Each number is 500 + 25 x the weight over its row's rms, rounded and kept within 0 to 999. Layers, rows and columns count from 0. Numbers have three digits each. The size before them is the row's rms in percent of the matrix's.

# layer 9 MLP down, 192x768, rms 0.187, rows 33-177, columns 672-767
101:490558500543468532530510467480500519508521478502499502466479486530532482490516495486494468509482498502463516530519459539535524535547537469523497534477481550538459484513472503498545495505484510479514466464506476510499502461515530510445461474506488533455490510457502478527520516486502488553
103:494524483488543498536497525517497480529521538459477499536481461437467468525521475474532458480477469502522509467488522480514496513501527565525479495507538490486478532510536507478495505502519503530484490469485515503554527561489497467490520466530491509491454550477484515495504499455504506503
098:517515479492501498484561475519510527498494484526523518534533499451479463534488486470489485529525526508478513486520534473476475532516491512541474506475520428492542460522494525519509502511506497488517471490495473520517489510486447472487501469552537501469504527511498484542425471480518510531
097:477517474488491537494466462567521544512503516496482535514497492514501504505490459530526486528515499489494517486499537483503488505512539482512492485457444512494462510540495476502451510483541496436464519461471502481505503487504541513529486474509509444471513514498469497515506497485547503535
092:499527516522496498513527495527529483519514438504535506511473539512522515485480495520552539457480472469471499521495425500502480504499504478500475515510474489510507523496516585530476507499518494497470516522459492495472473524508511507514474508481491477496495471550457515507533502478478454528
101:477504540506516535485513437464529509480519456529556445503501513469506508503499520478531477497504456509510517460517508500497508490521490500492484483523494519517502490502467495496508509539521460497515488503509561462503500501538462536468486528522506512543501509459532514498494517458503511556
107:490551484522509473487492498512478510554522471513510496509489509515519474508491528485513511545516496461501492468501566493462506514473471508511481514478504475523494486520460509503492531531496495507540474533499514476495491495474515514429523483532518459481501511521532529497543517515508473478
104:511522491529455500493516516465483475475460498461439524530476475471512498465478523489499544532532525503495474502540519547515508516487486525506442514517481535480429502498510487503487508502517524499484460503485531512477534499515517484455522495528498527475452549465492482483465506541507515528
106:532456472452493505499490509509503486481517476479524551510476494549443522570511521500470486440494538506512490463499492528469488496515513511475493528492509525495483503458528500515500472502502519473490506526545514464478523500499482430486483491508544520536456492511514508455474496494501508509
096:508511533495477466510475548474525499498522527471501470515501501521503437535477461508511501524483476537523509516497478516506520487514525547540531484488517494526508540510506503529496490539520503534486527501518457530547448486515473530465532512509519484505509517514489500476496518520507479493
098:451455559526506491452481479504479475511502506512483496522489508491501493525473489510513497488544514505499513522520487507503466455525497476526513459497489497495502474483485458484565478463477484516501538495532529403544506517547475505537418510491501531512540485526484433496453500476496532483
100:471475533487488516531484488464452479487486481493497523496505496477465514499515493512504538451508476507479535477542515486494485504488487531498473517520508550516477482492520506463506491491541463531519478538504530500487510502525504480416499485481527541525492473525502516523487501511519484467
098:490509491486522496525496481561471489483509496523497512538513546523486499533499547484495539476502481513508532537475487488485524508531516504534472497586525542512471552513484497496482497494480510500507519504504498470472477511493449481525463488518542495491529535495524505536513479490519507513
103:443509469464535508502496523498538485455540539512482480478498506477521506517534470497480493493464523472483482523492475503477491471516464481504526489478459498508472468495476487500501520463527511450501514506462492474520503503449497498501542504494530500481489515488492495510490493503449486468
101:515531524492485526468482523507523486476517508527447509488492456459468497507482514503496504472511464493490493482511516483483499489461536531513515475508526522483477502528512488510528511481486501492491515504492486496509489503484504539483516482481515491511535513497526491520491475544513500523
100:480545512493485508485513504414507512422497498489508523537435529477496526479544546522460536511529501549488472491468512505541512542470460496482487515539495512474480506487509528492525492477540522510501521532524531528503496557532493494470529480522502514486521531525520516501488496474491539470
099:464496488496551552501438479494504469493516492489485489522491528477531490547511471478462515540513506535503527494532482510486472470489511531490505524482484508490518542572452500481510495437492537463503563473502524523529451478487517498528495504463477532510504510519491479512457487478471506507
112:475501539531542471483483473511544501445454501483571500542514482521520483499512479537491479525471550501492511487471529491565505545496458504507498534509559503504494494478523528491521466501495527537532564492490554522464508489494486484465463536506565497504524453495476424513507509524531508519
098:516482529539526515526507512495538523490521526502547537499516491498497523553496504522527554509495494543519521516511472477495497508510529511510475471526505487541460488522514535483493499526482487490491503532540495501509487516499521503513538505477506472498486462504498438509482504507491532510
100:533498515477506495515503498555471524508530499536516527498511486480444482517519495498508532529550519486498487488507515527505505492468508522527487507473483492512476531515448470480528495511504538494469513547549478507490497488528536505492512488448500531524464478517470490503543499547531484509
096:535489495498532537511541481482497482475475495495524505518513514516458478518489494495529543465520505519422467497556505478492514488462503492524508537511477518503535514505503481534512507478478442503510513510534487505537499523532524508467497511479527487503498519515501506500471454480543485496
100:453507522544463505500507446455502545529487523530462484484495494497491510521540504485494488490439516490530442494515492519523525504480555556490471514500498495492495530465526502555475511440484533495483558478493482479521496554480542519446498499509484502508554520467528492502492490501513499532
101:511480501515507499434510482516472487498474513483508474491510505498500491535496542470502458472558473473490509488476516484467512485501527503511465507516512521551512468500471481500531467495491508491507520480534501522493488506538510532494514482471435498509556494499521520475528505526495497489
099:478472497494558521537502500514454510480517478516554545481514490487502483484483479550499454503502525470509540494502505476502513527534507516501501509507471525498450500546489512490483481506489518457500502485480453485485519531483538517566495509461567465503485544506510465445492470505512477555
101:477488492492471504476506432523506470510476533515540454494503492465550551462552526479511519476469494543520523532445551527502525524557512478500469478494489539483477460479518464530481534537480471482539506554475474478459525509500483538482550484496510454505486519523506494475511529446509506475
103:489526508465461508493491487464453539434505510485482536492498509471519512507495498495525527512501526517527475477497485534480503499523507461562527502537518520511482484491498485502504501484496533472488487546488544476487509522475527515476522491541480488478483467462524469508492542486569524502
101:524507518526513537504524483515508480487454491500456536498453454424543502499481512446481510542477487532495465531518500495488504506535473501519484473501557535511518488538516519488504523525487506527504528520527509507471514518491550507474532450485506464520485525528499523465514511553500485511
102:486506497521483506476502497548523489497508519527430477515506467535440509482500525543523503484503502506520513509496493516484488495480492499463507476492487446482491549496486499529560484536537522517490502526504442470514446470485466477509511535514502508514509486486544502492536510495503537472
098:506495479504497515467497492477510516533528441489508478455521495523476533480503493457480499491533507536456499518504484524493479481449482495490518513493475489501506488479521537513506493480515491482497506492496497527495530471530489517503520492536513534500449502513470455463452524497511484479
100:472456506498497562488562482477488496519517466505532511508472512479501492439504529465478510504513503496491482471499464513497551513494489532528529513496516483545486508524495509473489515481486491477507494463518474517484517507489473505476460502492505503527500511486503486489500475504488475515
097:472521455490498505505516510529445522487573479496526539463470490504554476521514468469501547545479482489486496502531522523488516494514489504507447511437493481513498458487488542456492549529498508519480513532522473511478509500474516482497505465496457523508504532544485505472492484500509526474
102:521472505519511486512523496552519470508484487505476453522527501553488518506461481516498487486499526522474489481481475496486481493585516502539465516464474515489521492489481476532501485538500482463451509526532491491528520462521477533517498490503511503534491449499526508536533488501535513560
097:516522557502507480498474483517534546507474502493493509454497481507529464506482535479495458501508501500555475495515492515501492516515503449487520541532494507479480503445529481497482471534547509471532516514480518499468495491476541521522456499467512513496542524504509462493499533472472495481
097:525547514521505527478521498482517461514489462523478475520486530529480486506523495494499494528545504496480489469466474526496499513543499548470528531505484522494511472515512520469483498486537509470475520484509448483504516529487519483479459513514472483518470504498534520494518519464517446532
098:487474489516514513510500533535470467513522497529513509512534453489488440516533532496485512493503586491506483501485480474475487507513534518494507490521502489530528528533481476485505508539484468474519499462518470477502538495511497490490480505498517484484507538505525472536512449538494489532
094:488490491515482502487541468530485491513523478524505496529543507513454514504501530469476464554495475497499557481530484474526459482463487511524446491499537508486467488495523531460505539465521521526536515509512449478529510528499518520488502508486553458508515458508467494543543509487524474508
098:518478453554477506546516495464503518480521471517530463500511544523441474506499489514519498497502524480517478524492503536486465517520494497529493500443499514491475498517489490483499476457508527494517485537484526481476476493508508503494465503523526512548478519443497494480489545486486524495
103:527545482537490469476482507519516525475483537486520487492496483489487517458475497513534483518543500511489555506516508446504503508498490540550542500539481521499498491511502536485481522493459464548477493527479485522536527507427529530509454504517488468466510498489467503480487546494546508540
098:510472475497472461491484509514451497472486515507514487441473499504508482497499514517495548488461534483514499554496495487490471512512516438520505468492523506488492522483502493515512493514502475484521484491498479467542474471491505480537477523535529506521469517465510467490514525476532514518
101:514482518504535492520474494493481516501524488468484517495478539487506457461519504500552506519485454495483503451501507513540494506532458504503442445476497451518502518496501478514488501458495489458527535483524512515535516531508513527509451515493507494510520531462487516521499511551468493481
100:513521498483502511521481507509509523505486495505491513503469456502523557469469520494519494454467478467477513530519495510499475527499513476514481490532489494515491545495521503477506545500477441519479471507461505539458487510507521471462530506511483504477476498530500506524493500513499524507
101:507468491488497458514490519523502484476529574523501546482531470496491485523494474492537508522553484472547508474545508539505496470536468527509485497519543508518519490489533488528516498535468543474517517518523535510551485502511564523491522497498501515533454463487516510513490517477444456530
101:573500518467499568491530430491528527512539512518521501490496554504476528537505473447518503469496538493487495509495481482488492486541473545484494469531514463501449522491519528496524504521511553506530471531490474530501483563485474500521443480455474543528493526491494499462507492549499512467
103:459535486472466490487549513486548522499493509516501512544468546542525492488496510538491544510496502575501462550465473525512470517531522499505491540517492487491475451488520502519510498496500525507489494499548524514471462530525486533505503477493499570505480520512481504502459492493528480488
097:500496472489483510529511516518486498503459485496474476484515510516481494539473495486505493501545538522503498526439470468477504486477506495487481485455496532524507500483503496519523518530466464525500528516507502491460515509542489529526495521496476532500485498478484494534490521557483496497
105:499482512508525489510454495496462515469503496492483485521534479530513481522504459496540480510498555476478518487514527538530513507498538490508514483506491493507521460459530542508519508489495467458480479492489474513483557503530494520488512521489479461521505475498542477504524556476500494519
096:517522513504512483486476506498460486478497436467476505527473443519489502537482460486455555528446467480531553499491471473434561527483468491489515529480483477466494524475484490505547487500489480514495549527521464508531521480519520502497486476488490498526454460503528506515479503537535483560
097:444494511466450520499522528488484508502501499512497525519553509527492523510500518502470492503512526488503525452511517515531468508475509530492486522526557545489504499542543450501474512521473510477518465490526502490540502498522548520494496528522478492505535514524484525544449496491470498506
100:498464534509516484496517529477521453474532511486533508506496491500482523515504494511540519523480512553492504476511504516466483450486515531542474543526498503536476476447522516526502493486497448488473534473533460513542517494486526491525495478500489496491495506503532492496511477433544461496
100:511509483479489508470488483520523481492470511494455507509515498521519529500537511499504463497505492539445534495478497526509506513552518505518514487498546474461477472477466489520507469516517479447481514449449496507483480463476508516485486562483551452479523497506509493471538521531530504498
099:485511526543521528485469491522518465489511503511511516465518512533480495525492466460552486488519488468501504474499497486484519508497534535474474458533486503500471479443502522500474503485508537493481474482460541482504574466541518454559509524465504506479504471482545479459454522506522523528
102:525507480519476528509513472498471521521530501459519545531493501500506510522534503485480484514572526501468524464455527508492520558485479517527491545531529486479519501533491510493501510498503511522514507479513528526522522532500495482487552464461476557514542525463532484519499499498462497521
101:463505514532501509467504525507507484452498501522492488477501490469513472533510508472534489527495563505504501489539521493523520465486535502486499490556474458503473509483478514467530515492534528518466464502489502515506475487522496507475502491563525519492528493492457497483514480491479494501
098:508485501528485480502470509509521520496510494452477513502506505514535514490460552502494513517479503527523522498470478494530519447527514501455474522488500535466514453507465517505495522500506473518523496478465490502526494485521490467529509484472502511521490483521509501496480495492480492498
107:499517488436500532467458460500508500514505488557524470487498481501476470498505481512503520486499500491507517493538510456469506511496520531499557541521538507520468526493500562506514510472523570493483483479534536509483490479513494514547477507507515544511493509507488499478530511505502505470
103:555528487429498533490511510473535517455513506502528496509497511500535519517494507462453493445470500521503480506465487516502528509522490468501486469498442502479512504502503491523563464510545480495517464507464536509479550482514497528506551544533489499531524489515504461473470527548480490560
098:502502499459513520521465441481469478519529533494492476471437498487504517514475508532470513509497533528523479502548481507501485540557501518524534453531512494485503504494532478487493506532498503482470485497484472483474489565499496483535477469529533476505524512504477525514456511517512530475
099:471488468422501502453478477491498474484530502503535528514493543521512525471493512508510508499479518497494478507484506525520569502540477458503486497506507446497502509483486502502478502506495482464519522476513558518472533525519522481534515497476497521500511435499477504505506505497508512530
101:497541465509489538525495439530530517512541505464498479478511477489448482522511492508464451487534495507515517459497506491509489485502492493502525463495521525524499458506520505517480535483479508513516549485486478501507528482478491532439552475501493496545510528492465517477494483508504459501
102:494514507488494524496480474448504467513495494487500514538516541505519500459461497515503473442470441519492493532526486498489479530487519521497419508521491491496470552509475506479509494502547487491501503471495501539548509524484543491500487505538535476490481500492486476484509502457516475474
102:490539491528507514528521481553512506486539550521511516484481441505506512474495530512459467543509491543532485459513495499540493516468529523493484484515485522505494494487475478480482562501497531507469484536487510515491495537507486478521492511503498486478502490497544493476486504530493469503
100:501503492488490487513476520500514463479505524498492527462490494517453506488482502470484482498545515508512539498544488492498516484560526518552539472519475538511507500507498476523502516497463454502516463488526498483516496484521466474514482517505505501486516537497515487503501491488526500516
100:506477500479499476516506535509521475573538503494566463517505531480479488501536513493531498490518487459484481534504505544510503497523490489494519466507498475521478498527510517557489470430423499533506527520499526485472485445505530518485547496521512493498476477527521471498516520459500491556
099:492513517496542506556454434501527525507526506516492484532492523502525513536495542470524451516488467476537471491535444560549536513525499485477494487479487497532467481529495525489470508483507501467490555473453507518515459511475449490454492450523472486505506490502525503483479541486478529495
099:504502514493499524505485502522521531481512473514492493524514524491490557494521555493512531532534510498504517537478498521487488440465463459473514541499492549486514523518464545504530499497489525517461520473549521507499505511494516504575502496480483516470501484488510498499483514479490522460
103:488518503500510499463507462570517506488458516522507480522525538490432532536525483425481447508499512458510542520476543527494503477489529496525507489509472532521504500519513493506469535550514487508508544480459520512443467491493487495546454519480547510504529508512488483491464500534500521479
097:498524565471477477509556515479460469460480504470536537521477463482522521511520481469477546473521497513517470531497491450529460552500499528480521506512530494510500485488530512503477534491475483545494516497510516535513498494496512507476519475512469503494514524492498486516522484491486526465
100:501522524485523494483496502458541532508472505513511482512486469476482440498458508500499496474479484440483504491492510514504487532504510491561436499490523484523470529512509497504503493514469471526537521524482532522532457538540512519442476507505503482451471460494516509474518487476513532488
097:522487525545476539443524493510517519484518486456495481477493518442464520532492505545508524496488557490508515522462506463547529461522532486530470459511487492452511532533460505522520528500478546499533506499500518491491548524501486520529469536496546479492546506535501509471498488508498465505
101:503474517442533508508556477522500500506469522521493484515487521485543503528506517516529461491540496494476494519517516499537492508528477454444487496508428479514462497449500520488511562483522492460536565495511498521474531481501492478521488503539501479514502520515488493514524551476526534502
096:518469495487494487509491517437431504514465518510475502503506482511525492507504501489489502473512498533493497462538504487497499507524497493515520497522489497481449489491516489489523540503483464526499477496480528525486488451501470503519485517468507495508477506538523476486460492470527475488
096:508483527474506503511501494473552502508529494493508501434526472511482495503464500500483472487507506528517474483495491502480493480487492477520547498482499501491465464481504491508476492491499495475529538475509476503545503483492465490449505469525494475529478504507500478485496481499506530508
098:504539500524490518482510484463497502536482517539465508470532509492473440507492529454444516489511478469498490512522513507490503508502508520516501491526521498497514526522479465500474509482525473482499514521491519483524518506492521558517477479475490493447527525522527511513488522489524483523
097:489480535518485475494505520509465533470509526467483484455558523518494492537496490421462466491498509460521503496491453515526510508499500483549487494456505483474526438534533488472429519479522501514515501504479509540510479469492510527495520503511518485482492516541491462523522534505485535514
108:493513490497546521464516518513459486450476475504522495490505465536488519557486513510516499457485499495495487497442508492482485502501527511466504489489511463484498458502475458480501495512546510501465510495515505549513527481478455527527473531482493489562514506485537472510501477515559511474
100:592532488507424532495499481498518506535479486505473463542547529567512497529549487516480485529511462533510508518517485482473425488479520519497490513496473511517512485539500449443510509502516508495513479493484514464504478540507496506485533488489500520545477459525505520521474464489475495493
099:482516482472483487523521524590439470501503475523499520471512513536494484482489509442509458484487461530505515522511492531504509515516474498505489486452510552484413518497499459490509490483502496477501464500497470501518512498518513525478478505492509516481543490470480499515520542496526502537
099:511487472473527491453492540540495519507508522464510477515470506523537513487507505504472504498508495521516514495458523535465493464486496464532506512481531514537548535532461509525517464537513505498497558500501513542486504466507468484491450504531502513517521517525507511544485476470496491507
098:501490546454470514529490503485456465472532504493546486482487490512578562522515476515521502483488518463556518532521452520487495494487483475487474492500484519505528471509486473527502504507483515482455472532532487525511482479505509484531476529510507477495469535503456520500474539474468468513
113:497534481492510497529421435538498466487492536463518513458524479463543457503546486531585488487510524509507552477497553516524457543495460467479462487510475491483496499481500491532507491556485497505520509495509441489495487497514531495551542572501549483523523508501473508530542501532510495492
103:505484482496464495502511491534547484495467524518451541494486459521522461540523524509485498498453542445514494475470488487471499483465485505489520485464464506498485453524543498518509522499499518513523490488526531540482502544528522518467485516517519488489496503503515484525573550530544479502
102:516481490544481519484511512499505531497547477483490514485529503517584484456545476504487488542511514499501511532454471505525514557523561539486536513483479500509508499465513538477497525531508486560487492495488492483503492520491509528494500493521521500467466468505517498533501515448469467510
102:483471465481476472509463490501517514452529462508531490519494447541521492479584493497497484494482480487506509479511488465538536501494495485508534515497471473498502519465512515516537514493495531477504507512492501500503503473501529546435473497482505488510527497476513463486502485508472518475
098:508508498494522508494526500537499491510538493529487462490509495514467510500459497503532524520499508526519515524458523494490502518460504484501506458481495498560519479515515483479533492472504538504507502521481494498551515482482458512497526490541529477493520520537507486462511468449502516479
102:537507487498473482490536487514532537496500527536486516512505493515505530466473524491534495468500520513470506517504513473494520485512448529493551503499495490468550511500468460507494454494486499555521546494452534501518539509499470550526495539504512518511489503477514470504533477505466475502
101:510489464523495495530519480493554521537472497479535480466462498490517488499494523507515521486509529518529485495488468475497525504511501519449500506527516530467494499474524493480505518489516544515510464502479522468506484494471483500535509509488455490535457488490512502454532508492519536445
096:521502484487531490488509497504513535502505478480536452465521511484504469443491453500461499516530479486513487467490501486465495549535550511500486510540525458495453514516490481538503467481521506535449511485486484506523463469491479526539515468504448504491492537491457534495497506534488512509
100:513504526511498494507455480478480477502504512497512492517541509486500538502520476494462497496459520529455511483474494521469528478546475537487485485511469499568481434490516492492524512524516486495492511495517453529556518525475503492476528545496514522528507480493503491483490499514474487507
101:473491472544548487532541533509497484499490497485515513544515487508496469465505441447494493500497501474482494528490505491493498488500462460486476521500491488535514488496512517496541540500509478492466509475486479465470501507504530492507486488482478510484477564464465511492567492493524499463
095:497468524473477521540471494530459479499483544519469516501572510480524502520482463537516492487449550520527513522507533497491496492470501528479493539490554492533490461543479536480547506500484481477461463499539446489516446478472489522500506489498484491507487494482477541520461465500460445487
097:522475484524509501516521498488484541495504516524497491497540544503494528502497525497512513482485465469506474528513491486451483490492482526462501519503512513502476540556510501509489472501522528483483506526467537519535478476469499508511523472488464495488511470477566518448467512472477485532
098:516486502504473506535505498524522503491490546515505497545467512468501472518501501503417534569521464474475516527498527506451483529472488496496492474522500485466507512494479502512554484463535549508524533562491487545506475461512511518495512510513490553513481488484516488516506507471476502465
097:519455588528510484519528509528495524508467458511513532502488506529548505535522542504515517535486473476526472505532497492539484512529471522497502460487499508531529504502529496486523528494481489513480506504456484520502476509480495506507532504503516470503501502482509490546466507495508517496
099:490500504538550505519522493513479530503517473506479504502544447505509478512484516551528500523497551519501459486496471511527487472510498516518491477512511495455475491521473468498528494477529508522513446491472507511513520487511505505475427533446487496502563474461512477521475497493521462520
095:507491464495478502531466509522506542489498491450506484514486468531512459533493502525478509493522489465496441496523501496490508492481509510498512542491497430457505499512502434470510491513491450502462499497473511566504494524448526490500515505497500501532495469473531493454465521453520500479
099:510522514456499518521515431505528529491497534465454491503566508554537490526486508501458501484509486537505451496506493496474526497501514464493501483499485525493497508502503530505529503487513504475509462525488523498488488483488540520505469537482481503479509533530496477496471523531498505494
102:497533535473481472534471537495492492530489482521481480516465527499491534500468519480496505494512505509515449468514513495484517457495463545520509480495481507524478484493529506474493500503523496467444459451423497482524519506489517497476479489476512491491521493462516512522491506517499508517
098:528497511508515454541513533548501490512507506469531529506496502504497489506561487533467484488528479479482529506478543503510539562532513510523495492507521564521479533506504494488473503500507499487544479496507505505503514483496543515523505470515508454500530515555474475476486496485503508497
101:500485534492539499509504487498500517544534482499459465472509486493524535499477498518516545474507493473449503460496488483513441536517502487458511499479517481511542474501572473526484488472506483505532503470488502521458502463457522484454508508513479516486495517501490497546484485540473495495
099:503512495485514505513508520529464493501505498449484505488501490519527469463479516491498514517500463529503513484456495528548547491478478498523518466510486485512447523465469508532488496508528499497513535501480501517508501520493493486464470511526479466518479500513476470508523527482496509497
105:477525477498525462453488465500520544520499539509496527500513517511471519505474540497468475462482499506506538469462510462485481495510513500507509506461502450508529502486511478518486470466503511497497524494494506518491512471453479521512568526503478525503483456495515483499552506488488531524
102:495491528510494472534518465477518508498451514536469445528522471462485521511500455475471490487490509507498498521473515521531505516541497511525465497511491545499503504530508513487507506492529525471463509502518497503527463479487503510476504511550512497497486494459408495530514452501509511477
099:478500517514493497501498514481481512521484516464500468524522461486478491524521501532540472491457486508473512501507493461511538576484470534532485476497519542467523510508517503506505542515477447528455504475491530460479473505535471472506518498457521492483529475501504527467481495502485509466
099:512536566487513514496523501469533518493510502471513503478498507412483480518515511519522470468541496521500509487526509482519490516530476475473521505505502524503448485494514543494469488540520505486474492471505471489524506548508476489454494509500482508484493494512497513549526536491499505519
107:495473496504482497508491488503533549504481510516495494515481497466513488500498508527487512515474479472530536481455489435525524531448463519504480466510513434505469525469482473499482513473467507496501487481546518478531488489487531528492535414478514485561523506457491496505540546474517487513
098:477464451507569546517508476485481526522522493519488485492502507487507505515503540495449521544495487521473496475499484502496532503489492496508481484522478485512497514506566466492547529500503518518485533448485498485498451489474507490501483519539507519504531462493492506473494511528522457499
104:512563485523500475503521445470476529513465516468537468464489479466528502533546488516460549495520497511516523458523507477501505477473536509455473466527496502517506515509498444473476489520530453480518470524510540445518473496531499510450526504493461540527542498504486512453506531539494503453
097:517476504476509484504504515476540486478502482470505485529467499522522530505462502563501489505491478513475500500510503461492497435479497487510478549486463501518481521521497482476518475547513516507517519485451470471445511473497467502497532486469516488510505483457523510489504466528524534500
103:529489511491504454519495512516550504500542494494523555499468510514501532503490530541447497529461517451558486462492540472466512521502505526477521476502507490490502476459501458471483506523477524522495486515490482472475489484503525511505484500498461489490482512502462467485477547449531497486
102:454484538497522478509530464449510540500448506516494502468471501557479541505483502484466498474481491488502488484478547493474526482455489461498488520535489550505507509468463483491511533506451452519485520517511515493503502481501485480497460475506421574506479517471517515480487499493475503484
123:489491478513507500498522466481535483487467541496508515517516469502532505587474517482522538496527464506543508529488509497490559556494465516486490515514522527500522543491515510467531556490506506489467540492517512538507510486518505453502471500482470507475502473495509482533503513445506549503
099:509446519466494495522461521504505503484503479541454453503488504524495497490507533516523417530464506521505540539482497487474506519504489500542480483503539491501527484516472478477497510548547519520519513544502536493464523464543504475477523498542541433494504517484483510516513435503454476517
098:500474475507500514523491519517523505488474519478517508512502508527526489523486494513530511467514498505517522552468488464506502529491489500493487507487492483494492514472472481503500511485471516507524489499499483570494521502486534474499500452523527496503519500491506501452510495483533535514
095:494504520466517535528506511487518474480519513508452527442584488483482518493499502548505473488466495506537503489488517487460503510457469504506522570497483521489512501515513513526515509535433481510473523528502463469531488485484494503516508464483507502508517488465493507470448474476525510483
098:502541468509484478463450508497496489459532515527516529562482517514514475545481499495483476493547498443506480574460501449498513464523508538520510485495470517515468502484462526543523555526505508474517485480484482504523507485498537521509457454484528511539551515551485499535484484501521528507
103:474480548489521504543511490542505523467486507544524517507496508503469500483537512501508465492554505488542563518496486481532478471497475469477488494527479499499494493523493498480556479513592563506497479536513530513487475483506495504462505514519490525497514477539461465512486468514499498473
101:466509496516490491456451536470488493492519485455514464483506495558491497483471500480473498460547533533497505509463478509477495532503462540523503519511493491514499490504490479499437542487526497515487536492523512452466502509505502514525544476529509511527507561486530504540478510468502502491
097:514466442483522493523497518494527496509548504502556459499470512540491529503551521484471475489522524490519493523485506534481495475465489482533518498479487490468523517506473507477535529510484518462504507518451486545535512507455509500489527507504472496491484514501479504517514490449501482474
106:502516482506449469481478520565523502459510520488595489524512491464462510515555495513525516516515517498501484509506512538492505535450501534484474469509550538508467510477512469510492495544478513476497462499489471500459523490437527463519510480478476539456501478521470486501497498483461505514
124:526445494478504509493473483476484527561493520478512520468506485495521417498493523525508505532523524479507504448538533512498476500537492482514532550535544553476504517447521504548468490478513482477462493504508513478469498477483526486525525485558515483461480488546491554493483510464516510544
092:510521488502485484484469501525461488500493488515487461484539511517535473479498515498521507475518495468483470508501520501462511496491490482528496514496494451486529548521477489557521536511473508498532492537526472506526526517551506543499466526451509545502491484471506516489467522493470468477
101:521483508459491498524473481516538484478476533450530469515519478517469515534509503536468460525490470467494457466492517469530506470518500494482516516471498486531532451514508506511454473528536537477480504508502518560485470455496423537539463499525502485441553495486491512556531496490504493482
099:518508490451518487536486498508490463532536456506502510529542500475486480471478483474493504515502471500501468485539480527518517532520536514539505549526495498539520547491493466481524518454513533427485491500512514511436480494491543516489525512497482526505481498482514498525500497501563525502
095:490483491490518500507494511471447481507474533492522506480490499505484476485476487476487523526521513509498550522468501464472490512479514544480500501476517502490476518521508487512488500531524487519503446524515457470509476488549504472501512491454496531502519485533505501533462500459501480491
095:511483518494493525505524554511483502488500495533480454500498462545474518493446506544516493506491435514494493477502524496499489488491479520495522523518483483466484527487537496493471548517447461497502529515494507481546485502435488498496515508519481471499488505493543539495547483488515487446
101:496565478523494466487525493451478482505545538553497479497524502497514527529514486495464500526495516552480546516465494492500515455510519511502490506502480448448484502507537512511490502485542533468546501490512494537534483497526491488526518494453519516462525559540517495503509483497487544501
092:508507477535465524529510524514550533513495517455466533500540461517536510472492518481524508541570504504500510474484522508510485526476490520457495529518474512486534449502534469496479479527519502455497497465488501472495521540480543466537465503521499501535493532468489498495515493441502543525
100:507481460525490510499469463461513529520533487482524469478477483514536508496520491525502498491492516538523486439499491484490494446489492474542482531483489528528523506498482498491512511539459487498474518463498484479474444543497512482527484550507484502520499525440482504444527508513483516513
099:503480486524470504474500557529490479515534483485467511470480538480494492435473502493451500511494505525459524414510498489515503509481481489488476489503555474534484487503523474505509450489588471552541479495525500492491541485517490517500501500494526503447541458456474491550533490528489500472
102:531490500483513495528542550511490540451506532536496492508506510503477535522514517445538526458511468461498463477506501488488481511518474511499499494484472462500504497489490497490543505515445477508483528521487505509504481493489458517517535472462483466493444516507524486524495545502520479540
100:499462481511500503494495498504487472511492488483526476548480506510458479498509496486517524495472516488497496487497480495505510481541519445510462491498466559486494504527508519485467508551532484513458478515492487504541505510511481482500502475510501532553479535528487509543555513509505420494
100:493503513464483471537498478490452507493504498489472481525498486500486552488533457520487510474509505519506486518501531508498456460482479500509516505481516512541514500517454478494487517486516488512525491518590517499532539473500533497486563456498465480510524483487483500531496461534514511541
099:472516462481503496478512473489479496498536479502483492538417522489545496484467510501499477526470498541444521480476483511494514494489463470526477533479494525540513523546454516522488507476523512488479456467545510506493547495519500560470502537509499447508490481534485505545506467552495486521
093:541454514530558550513515487504491478482516493503448513515519486497489535501477517492493476455476485498499504510497493490498491492493442494510499510498542488482514469493539510518506520480480489476509539499430466520488535461494502490502469482521551519510482556516579522479494509487502503523
096:478531456499486501484525514485480499512472527488476453537520580532472461538513524509482493517476493520534536489483509485511478500529550490519495509480548509521500471533540501512447545486523479497509507455501485500492494479524543463496479493497503491494536483512516537556458529444504468496
099:535500498497464529493484487518488494474504469514523500506508499486516505517471499477516469525490494481475477524518497518559551488523507491519538495503477520510501492513510445516518467517492468483482539494536508540539541582507443486515486455495532476475515541499441513506526457418463455484
101:460504483510506506515514532534502522487502473491534523457498500486449487489463492484485484447497485511496462502538511476548458512507538510521503492453449467488539529500497510480507464530478468496509436484503537482506475499541496496473560521494495494489491528466549496537502470506512499464
099:499503487484539518520479508477498531515492450493504470530477518506465500504491557467478514526497521465472491510505509546535485456473486492517510514445562505495488494500487515472472488525562512466496477475482510515495498517518500519503514501540465508542499516529544503476490527448477506480
101:508505511493493509484507511499492484495488478486502464487531476519464505541492514548487481496468520487512478514520524527479489531536521488516547493445486516518539542529510479526482485463487536490486491442512499533486507502503461460492534473498480491480509541478519503503482501503501498574
097:505475505512509495503498481460505505476553489499472503488490504460510492474485458540526479530509472484501471482503507485521510518519514505496516494487499494542522473512472523472491475507520499485479463506492435462508495556495532482469480504501467503485487502471501519498490514506482484496
097:459556501520531485401482499451494510527543478471477453523534494518484541484546496504492491513496550511451490513534480523484492536479478493468499502452501540521483530511520529492479507501507535525503441528463504489506479527504511516475506531466520505527507498523509459486501492525506510480
098:479496445488498476507465501514514536498464502504476529491497528526506534496495478487551509486513519511520524441519505532541477444496519520504526496493506480546462531487477467505500505534464486501501496488535551540515502522462473462516475510496490508558554508491492516448509513515497549479
093:486526559509514459529505513481493507517467499477488504569475519479522534510535526478507475465526501519504493502525477475476509516510488485488460494523493483476468545525489498485485533461494489501475514491474472481529499517526529546503441490540506485515514504511487511530495500505453521488
096:551521542432481515479504484516598495494508483473500513473497478537470483491443531511519478484522468517504506451468490461502517492508511532490509520493519512540482532530445511486497512504467554473512482500488500515461519518486461452508519540510501501521530549537525469461509496447511530516
095:494496487466505501517563543516477475481528543530507495484491496489473505498491507540501497494464479493462453506546491527472527522510491510504521511493496506489511457452538490494509525550494521527455519546477488480444530508530505474515513475485487533529480522492482517509499515591476554481